Part of a small language model's weights: vocabulary 4096.
Each number is 128 + 24 x the weight over its row's rms, rounded and kept within 0 to 255. Layers, rows and columns count from 0. Numbers have three digits each. The size before them is the row's rms in percent of the matrix's.

# layer 5 MLP gate, 704x256, rms 0.102, rows 493-509, columns 0-127
107:148166119112092087114189161121131137143172104123120089137090107126102128122094136146134137103116154102134113177127126125150123152093098081137162117147176144076153143134142133151143104176148120122089108126106118122158149130148112122108107106145113145102128112109121111105106128149091135111140096125102137157118147146143150127099174102092114092137147102123134127093131132123142107134103
100:118104143181082107144086113124117126112106144124105132116137159103145096112118112141152144135094105152108150155123129122131118152142120139188146094152131109114126118135133112112111139082152121115116088090142140089130140136152124121090134130144120099097144117101123100110179166146088158128114167152195130133158105102114099140103124134109124083166182140092112164119120131147160158104126
101:103142119153104141092158133155081117115129088120083100094139127091136099121129104142135165131098099134146177125158160139147188122117140179146116104076130093131149142165146141128170081113121103113113104160104168123145154115114101122077157112117117166120126102137176119107135112147133136136140107163174108109140161101107151152142139120153102121123083125139146098134066137122114078103102
095:146157108146123170166101147148126103120125140150154129167120115147116122113148185142161141106108120120172138089109111164105148114129153098132173090086105141164115146134146166149112129094138099086110116150094140158159139103152103123112133126136160153169205134107155128135113144080161135150104089108106136135128135105137107150152125118162161146153111120129120104114159141145149120129128
102:123123143184100144105188146121122133150132177142111127117129122125164108116121077129118131151132174116161121131130144119142085132166136102105140148100133121187115097150103124131149124148137132127074173115133088145107157135108142138092158104147122114133151119138152111111110170164134129083160139136133128176144107137140137109171104135131069153123142180151132096128109196131110117146145
104:122132136109107136139102130119141122155155169159099109165075105112162101169113113109140148133109134134101094164131109122160145167125108119118146120098099112104124118145101156185105145137125135118103131126172150143166146114134126111135115087164122164176136139095142101136114121092127096103077140127130145162104136108170120128180080137160188166129145176158167111138112110129115113108127
097:128117118161101152071140136157096062131120126064124155121171086149124156131118111122136150115135129141162168128162137140121115141122099123129171087152140086137144113201138106118141106094120107126110114146143125164097125160068162148137137080118102121147141144107115129126136120112162118112123130107125149110099114124080057144135163116135119118148121133134148118130135150150169120163142
103:130143125190163130098141138136100109104126125059120161094133158103143090145126092091151122141159147103135116183134148113139098129122144143114108166152130151141166120113135132199144085087150119078080087135142136134170102150090122104109093151113120108126075131201095144148127116110099137119123143117139097101140109159116178138163150092138115154154129156146149095150138155140127141136145
104:131144123134122135160154136150125093131170148140171192080139176109162133105105145152153173134104168119123149116146107147106110127138114153115092122109119129104135116134154112123127103109126161135139178151124124147107123134140146085206128088107126113120125141129077140126112135110132091178127083149143129142132125112139120122148150167162169119172131143112114125123151145164094110150111
095:118139144118134131078118160165101078151146159145144131145155121106131116115116122153162119119118150110136152123158108148154138147137112097123127091114098149138097117115121135101130128137132088130139114083127089155127136099122126110095113123128117121171129152109117149119126101133140177114149105102132134051132113141093133119143102085090131161122153105126158167155146116142080101114092
098:133157139097071124172111104145141117136101145110146184098117123147156125113102137138123121157138102129105122162137137144119117121125160158138110107148116067112094123105169145135157099147113127118147197111151126143097154148130107136116099165113146112150148114130126110132133102097158143124139066139178133123109125154103176093127137107117149130136159138145139113120152134132106128112115
108:082089123107098136133125132129127140122171116116161112149180114137121157157088088090125129129156121135112111137177144167159114145120138116123090135112117132136131135128116118112136116134118175123096089103081109140126143124122134151110150112135106130095125142117114142135140134144134150112094155156123113148155169082129115132141167115145127103145090167134172111123120046135122094107134
093:141117153167085099163117131111132130119088118144165107148132112111101069153126124146177110122124118154142142123099117132120083134118115146108145149106159117111126131105116161126095135144100102133115104121108139148111141107135127131148141106171123158095131076094156090156155104104158120147191104162112120130149085152124192171141090107135124178128131182098102133132114128124097104169153
098:089112142114114112122124127090132187133131097144074114092138137116106165144129139092142175177082118112153104128102116143119117148104107156103137106137154102122112104140133103191086119117140194115064156088113163144124111128146143106124136139129126140121119116110154117133157141142128133120117158103144148139126138091097128154162121116120106140170114124150097133160101146092137136147165
111:143144119113143157085119108173098115141127155129104134119134113161160060088120108141184140077113160065083135166127135129142120132117137139106106090175158134151112135182119100105176119124125175129187135129119172143158148129101121086157113119160123158131122105138051129115121138143152167112096084129167141080083120125164089143102153125134148135131165138141127111090072146145089139149123
107:119145087115124107118135118151147095147171091070086156124125161131131106152111151102155172157111107121118132139125101161115141165121126112100111149091143128119142077138143144155132121122110127146132110124149121173141175160132130111153126130147113107149117144163147097108133113115090161178129133148101102134125137164120146141123137131119142145161085140122134118117108106109128127111164
098:092141134165123172139157120143133102132096127111125107106153152149123123133142130151124115138108147160116163127132127166118103133127117118173112146142135163144117114123130117113148120148135137103154092086114152143079162111118114092135097175167121085127118126143118109146159131143124147127135155127144092108124142127139136162098113107158103135131128084135083148121152067105128090146110
# layer 5 MLP up, 704x256, rms 0.103, rows 493-509, columns 0-127
102:104127119183129151098138108097089108111150163130106140147126172127110117119131122165121138112109131101077135145124116120131137126157130097147085134113151115122130132124156128152136084197150105183137084111140078123090160129176136150140115149138111104128091185151130121152166095099089095151119109073095100105144160119132126084139105161190122106107131138159162133110112130103125113142100
102:132095151163104100152135157147095093107146157170120145134117136096163083125136117130161135086132157143146089093122115105119115144113085114166136109086135127085111107127167156100107131106127092144144132127125140107174102146123121126149144122153094120122168105169083090098126179123109101148112135148127118140108154111121157134110094125074147103127147132108073141114130132126174084142128
104:128114186126114110104121152091116181144104109138115116122140145117144116154143161133132093099085139118133146084106123166109145112108112153153116125139081105133121135131119122151158138108203139120112097101150117092135091119104155138143142131120124191135111130136147128129157169107118162158124114091122128115097081145079140088139087127135128163154144111141114135161124095118132161134124
096:154108132125180100140154122099101111100132150125131128093136146132155129109150138145126122130111129101107134103163136136118136115131106069119158183162116135097153103129145100131145108112132140104148182151107115154120144086134110128137121090109149092123097118131130141121143106142084117126165129140142108137095148118126156134152147080102135108137101110085149111146177123175132146113142
110:117142106120106105117052130136101135157144129139106113091087128128127184110144126151131122096114093154088093147116147118153141087116158147127128110156151121094116126105096134139099150108090148110140113139112133132175122108075138189136130141142112178164110127128110135112177106129115129117159133113135170076118119128176107122137107171122151101145144115115111147137135104162143118156158
106:119128090099122093151155108111152122157156153063116136158145133144155110169101131158137105125131098156088129185098107113177150145126122125160161119105113125095131144128091148169134116120134136099156137157141133122108109126128116138139133101170178156121116136116123099118153156115135141130093103134087129135123132106147174105144075150129091151098109165104173146123102127155082124117124
102:121110128109136110137143100089158154131144108173129127117148154104124085119154163138152107140158120119104113140107122157134111116130165106125121154113127183142125145075096136161131155136134125134163135154121152081125069081184113122144129134156163150085120095114095126118135136112084124149139112165119103114135129135177202087115121148110125124129109107104122144159152109138101154098135
101:130158148182113094080135155103145204109134131147113132118123112113142146139135116124129156133140174087168155105106072077148117114088092119128152125132146091103169160129130127120090164136134120094156137117103153143126100108116126122107143137105136145115081159163120120112124168170127104105157138107167100120114129146165105142187112104137162125099140155110114114156067158133105168132149
106:128148111095101144106129120121144117133182141138141134097148152121156121140158134126143144119141163086122147121155124148144079158138160119096120130144108106090148149169149117109117104083094170161165154121147120172135143107147134121188113091093168150124169170166087133091114112109153090142146089136119135119132120121123129142148157178166152117155141166102138116103106130148146104145087
097:141143101144138118072115136107143146149109099103092230107100167144117148122130098116146129103121145083151109116116113136133132155170115153145111125116097145131118133166114143122091144107137139107134114108134162156150152163085128121116097111074087142140123169101153133112116138098172114142116100128147108115173082122120164098145131121133132080099101100119096135149136090128088137119137
096:148111128135156100118120174136146147115146144121102084132120148102110129141115139141116147127128157095117159136080113131155133105104128109082156150162141144101147152139072122124106146153171110139173103122125105117145069109165145138132143092182127104075167131158160122144169108114095127129159164135113113125117128116154092103114124129139123144096092132102115131156110090069112153137145
107:129104139064142098147076151139113137119119119090168177081126109124141128118103152166110168150092116155152129131147108102106148131092169143115135118130122072140079114112094137099094131080130151109163128154108157139098136129149138122116096145103127140120102111154124141144105145108147107155155100106096123114090124100163130073124151139134153136122118128121179122082121127129151157096160
090:147120106068128129134103113149086092118148117114110108132110121087119115158091123130152152102107154081122136130120135107089094177142166128129138120113104144126124121131154095126112158095169084155120127125159102152114140097130136081141130146087119123136150131136082131094136140128153119126136090128129176104102119147110099211128159120147140087132124101154146133136113150173151123117130
099:135140156087163112127106145114089095131117151082162131142141123176132152103151097117123107156126138142139163148174100119126156121150161058124134111107107105155145065135155166107141102128156079141092128129124094149167153127124120096149070132098109101137124096135125132138091105140108106109126103112129132161116115172141157144116151094123184114126180099135174062130130136128143128134094
107:149111132133143149100155142131127125138127116160134126093163098132137097166164158126139081164110113104165111092134090155135091075130149167095100146145159118143139139111180098157158113129148138095083122140113129117102155123142143120128096080121104101156126151130104142114142121154099085083116102113122073127143124131111091117158146151142137091148130151112140101168135111151139107105110
105:133103171122092174158106161134102145129121135177143096109119126123145163126112127142135117122169145107135155136147127141150122085145138142124144111150095144178088112111120141095170146118129127132134128160117112138098085087102102151108123131146124128098113131147148124100147121142183160081127161094167120154121121116113171100144107136132082123080146108098105105135117153146083154102130
098:116135090153081178120139130140091105153116144134094111127143200157116137087149125128116126128119146154092139135127123110154147130138130139154147160149139108110161124155111107106125094139124120136147102066122142149094175106089103138098107154138137102144132120132109151105167155141110124095137090113117149096126129159117130147135151132174130150079116117119083123153099113115112079124082
# layer 5 MLP down (transposed), 704x256, rms 0.123, rows 493-509, columns 0-127
109:093108147152174103137172108120123123132157122145141107111141176173164145090181129110129104129144137164128115131123189133128102146073108096102144095111123128126147091132109093152149119149149154210131163143132132139150136145166128116097115103144134151147103193150108074121123112100117107127162137087137139152111124141157106130116077163119137149143151101170121142115125074137091155124122
100:132126141067150160124125113135126161123130126168136099089098094131119159127138168111112120116132125153175108108171141125161156099094104120117118111095177123129169129096114114090139121147149134122140127121116090135148101128167145141109127149088113163139124142113109147116125130146121157050087123164113096126134143146105122110130122129124118131116117135101083091148123172122091129119119
108:104125127108107117124121145068122172116148122152119133148142133139141117124173195132124143125128139109152116112056132143136138136154102113162102135099104107137118147123141129122150117128148138146112108119197146129134099111162151072158110101137116180127139092148131122143108165144132132095074092134188142089066124118089161169153134121134133136128170128146148130117123127134132172136128
097:119109121115080101129109129083157137121143121125152106149154122187119131145146101152122114108104110096141145140099122118142110103168165102128119117138113105129107117135072100098112129144158115143132101166121142126099180104137116136089104139140100145164095136159193150133160133118188175151126081135112155183134146092178130154112135149110089189132142159163127133140132120129121142130139
104:116104135133187087139121142143164111108119096151147176134128106172105110159138082120141127133104122123121095135151115141112134125185123101093112114133137146132169149166170109128093146153140149129112133139178122083143113121082132123126148132109105106142094125117148129125066159107154109110119143134159147170118084168123083093103115140152088106114151150153132107111145084114145124108110
102:124135128135160168108120122101155112108154119133126119076115119109148108089133157139125125096090106090110136156104150145165140116112114118115128098095107133156125105085125194107096123138079134114101099116113119125149103164132145145188110132139120161139107141141153126142111087165115162100095101146113134150135140103159174118122127161152126117152113118114119139116082101137115073182100
093:142145142136106138082164087110125110097089121148093150146166143103109139138089141132122131107146119162102106127163136160150148115121141090111097119167146142091111100126168189125130115123133130070097165175131117129123173144163153180144117135123162141146149114151147115121152112127119166102154126113185118113088143104131100106137195169127107158105125130155119108108072127131110129087153
101:156156148097146143153123059097129133107122110145126123109147118171139163157159101134150100075157138157104126138114104122152166105149114182155151128143104161087113126160088125140085128085101147118095122111096120115141119112131162104145094145130122105156124086133125121110093139121115141115126130149179151094087127101124098137127119151128117075104111136153122128135116108123143150150134
102:135118148103122150150141123125159124131160164096134107130152157143127135093117136114123137155095132059123104115156146143106142109153138105125110135123152103108134103130109132100137152117137158123140122114099144103123183132126091111124164123129127118167071141129104118121116113134121177119183089125111138150120109115172162098130134126083158106140147134075077138163119146106109133112094
098:115104106091152121116125085116148148141160161128086153118098131106090127136131124094125135111118169125186108119152113147142183148141111116084124082123107136178152153136082144120115077152180105123119138156125120143144128143157141147113160107088104150117119122129153129157103129125094141135112125167148125115172100116139137082113127148151136115112140151133120137125150104106127148131147
099:114098127085126114111134120115131116112152131133168119116113133123099141144126136150083138154113120143136154133182123133076185130160183131166129115095125105134165116122145121108106153126130092122147164117106097157073156175092125130128138114085158144152145109134154154122099173128115102089135123104137123112110111134121165146116129107105159092129153105165123123126131160149118128170127
102:135131156138086173122140087158078161143149104136114163182101151117044147122129089136111137111098132091142107140120163151137101112076127136096121144116150079110118151140169100135139119150148139160112097133128149127105094126125161149130136113148115159169120127120138170106105141141134120149127153143086142148147156131108126149136112139096143162123122109117111127175115142117133142131149
094:146148143140133104132119103116129138125123088124195167128137077104110106127104150148154154079107156094136089103136128171145117172119129142138087144125153147119113095103153123139138176124132111129125126116159131150117136121075174124161138095121106152137151099088154122147174132136130129133150153155125138145159115124166099152120121154129128097133114151156104111104119096113124120161101
099:131139150106129134108132132121192118133145107135135124080077094164129112110136097120144092174145115160131113160158125155166121119100089126161125114164101126107127096102130151134091135136107141122144134144129126123079115099052136153122150133125121175121136179133140127108133157135114114121112147120142127091108114102090158126148144150140183148121114142149120126077139142110135128124148
107:135108122091131159137173169127148104132118127085143157107134120125121137125139155154103115133097120156124171128157125121147118134194137113165151126086100138107114091162116108131122116110179112140086122129121140136098140090145141107110125151128101117116135192101122118135134150075108093145091122141104105129100115127114160098124141131096081123156114105102128132145123126120122158151146
104:100123127118154098133129116120169144141154118141134108112142068088151118180087138112166146115169136142100134126129120135131145120144132133150117165138128123124157151116135148146126136134148144141148110096104088080137096107068112101084082133135138114136104143118151121142101180157093060114128123125132144126113129121194089139118122141066113099144079103145143121164116142173101098156145
095:101124148146136065103102134131104111117127115113103086112124127138100130136097134126150095126139110079087124086166070155140118112138128148159130152132116123148112149137077087147143134113188141126135110118110116152110144153106150178155116147144111083151077142116132114155126151150140162067154143153098129145142130089166145168125133138070161155144145151134135145126140110114158116153134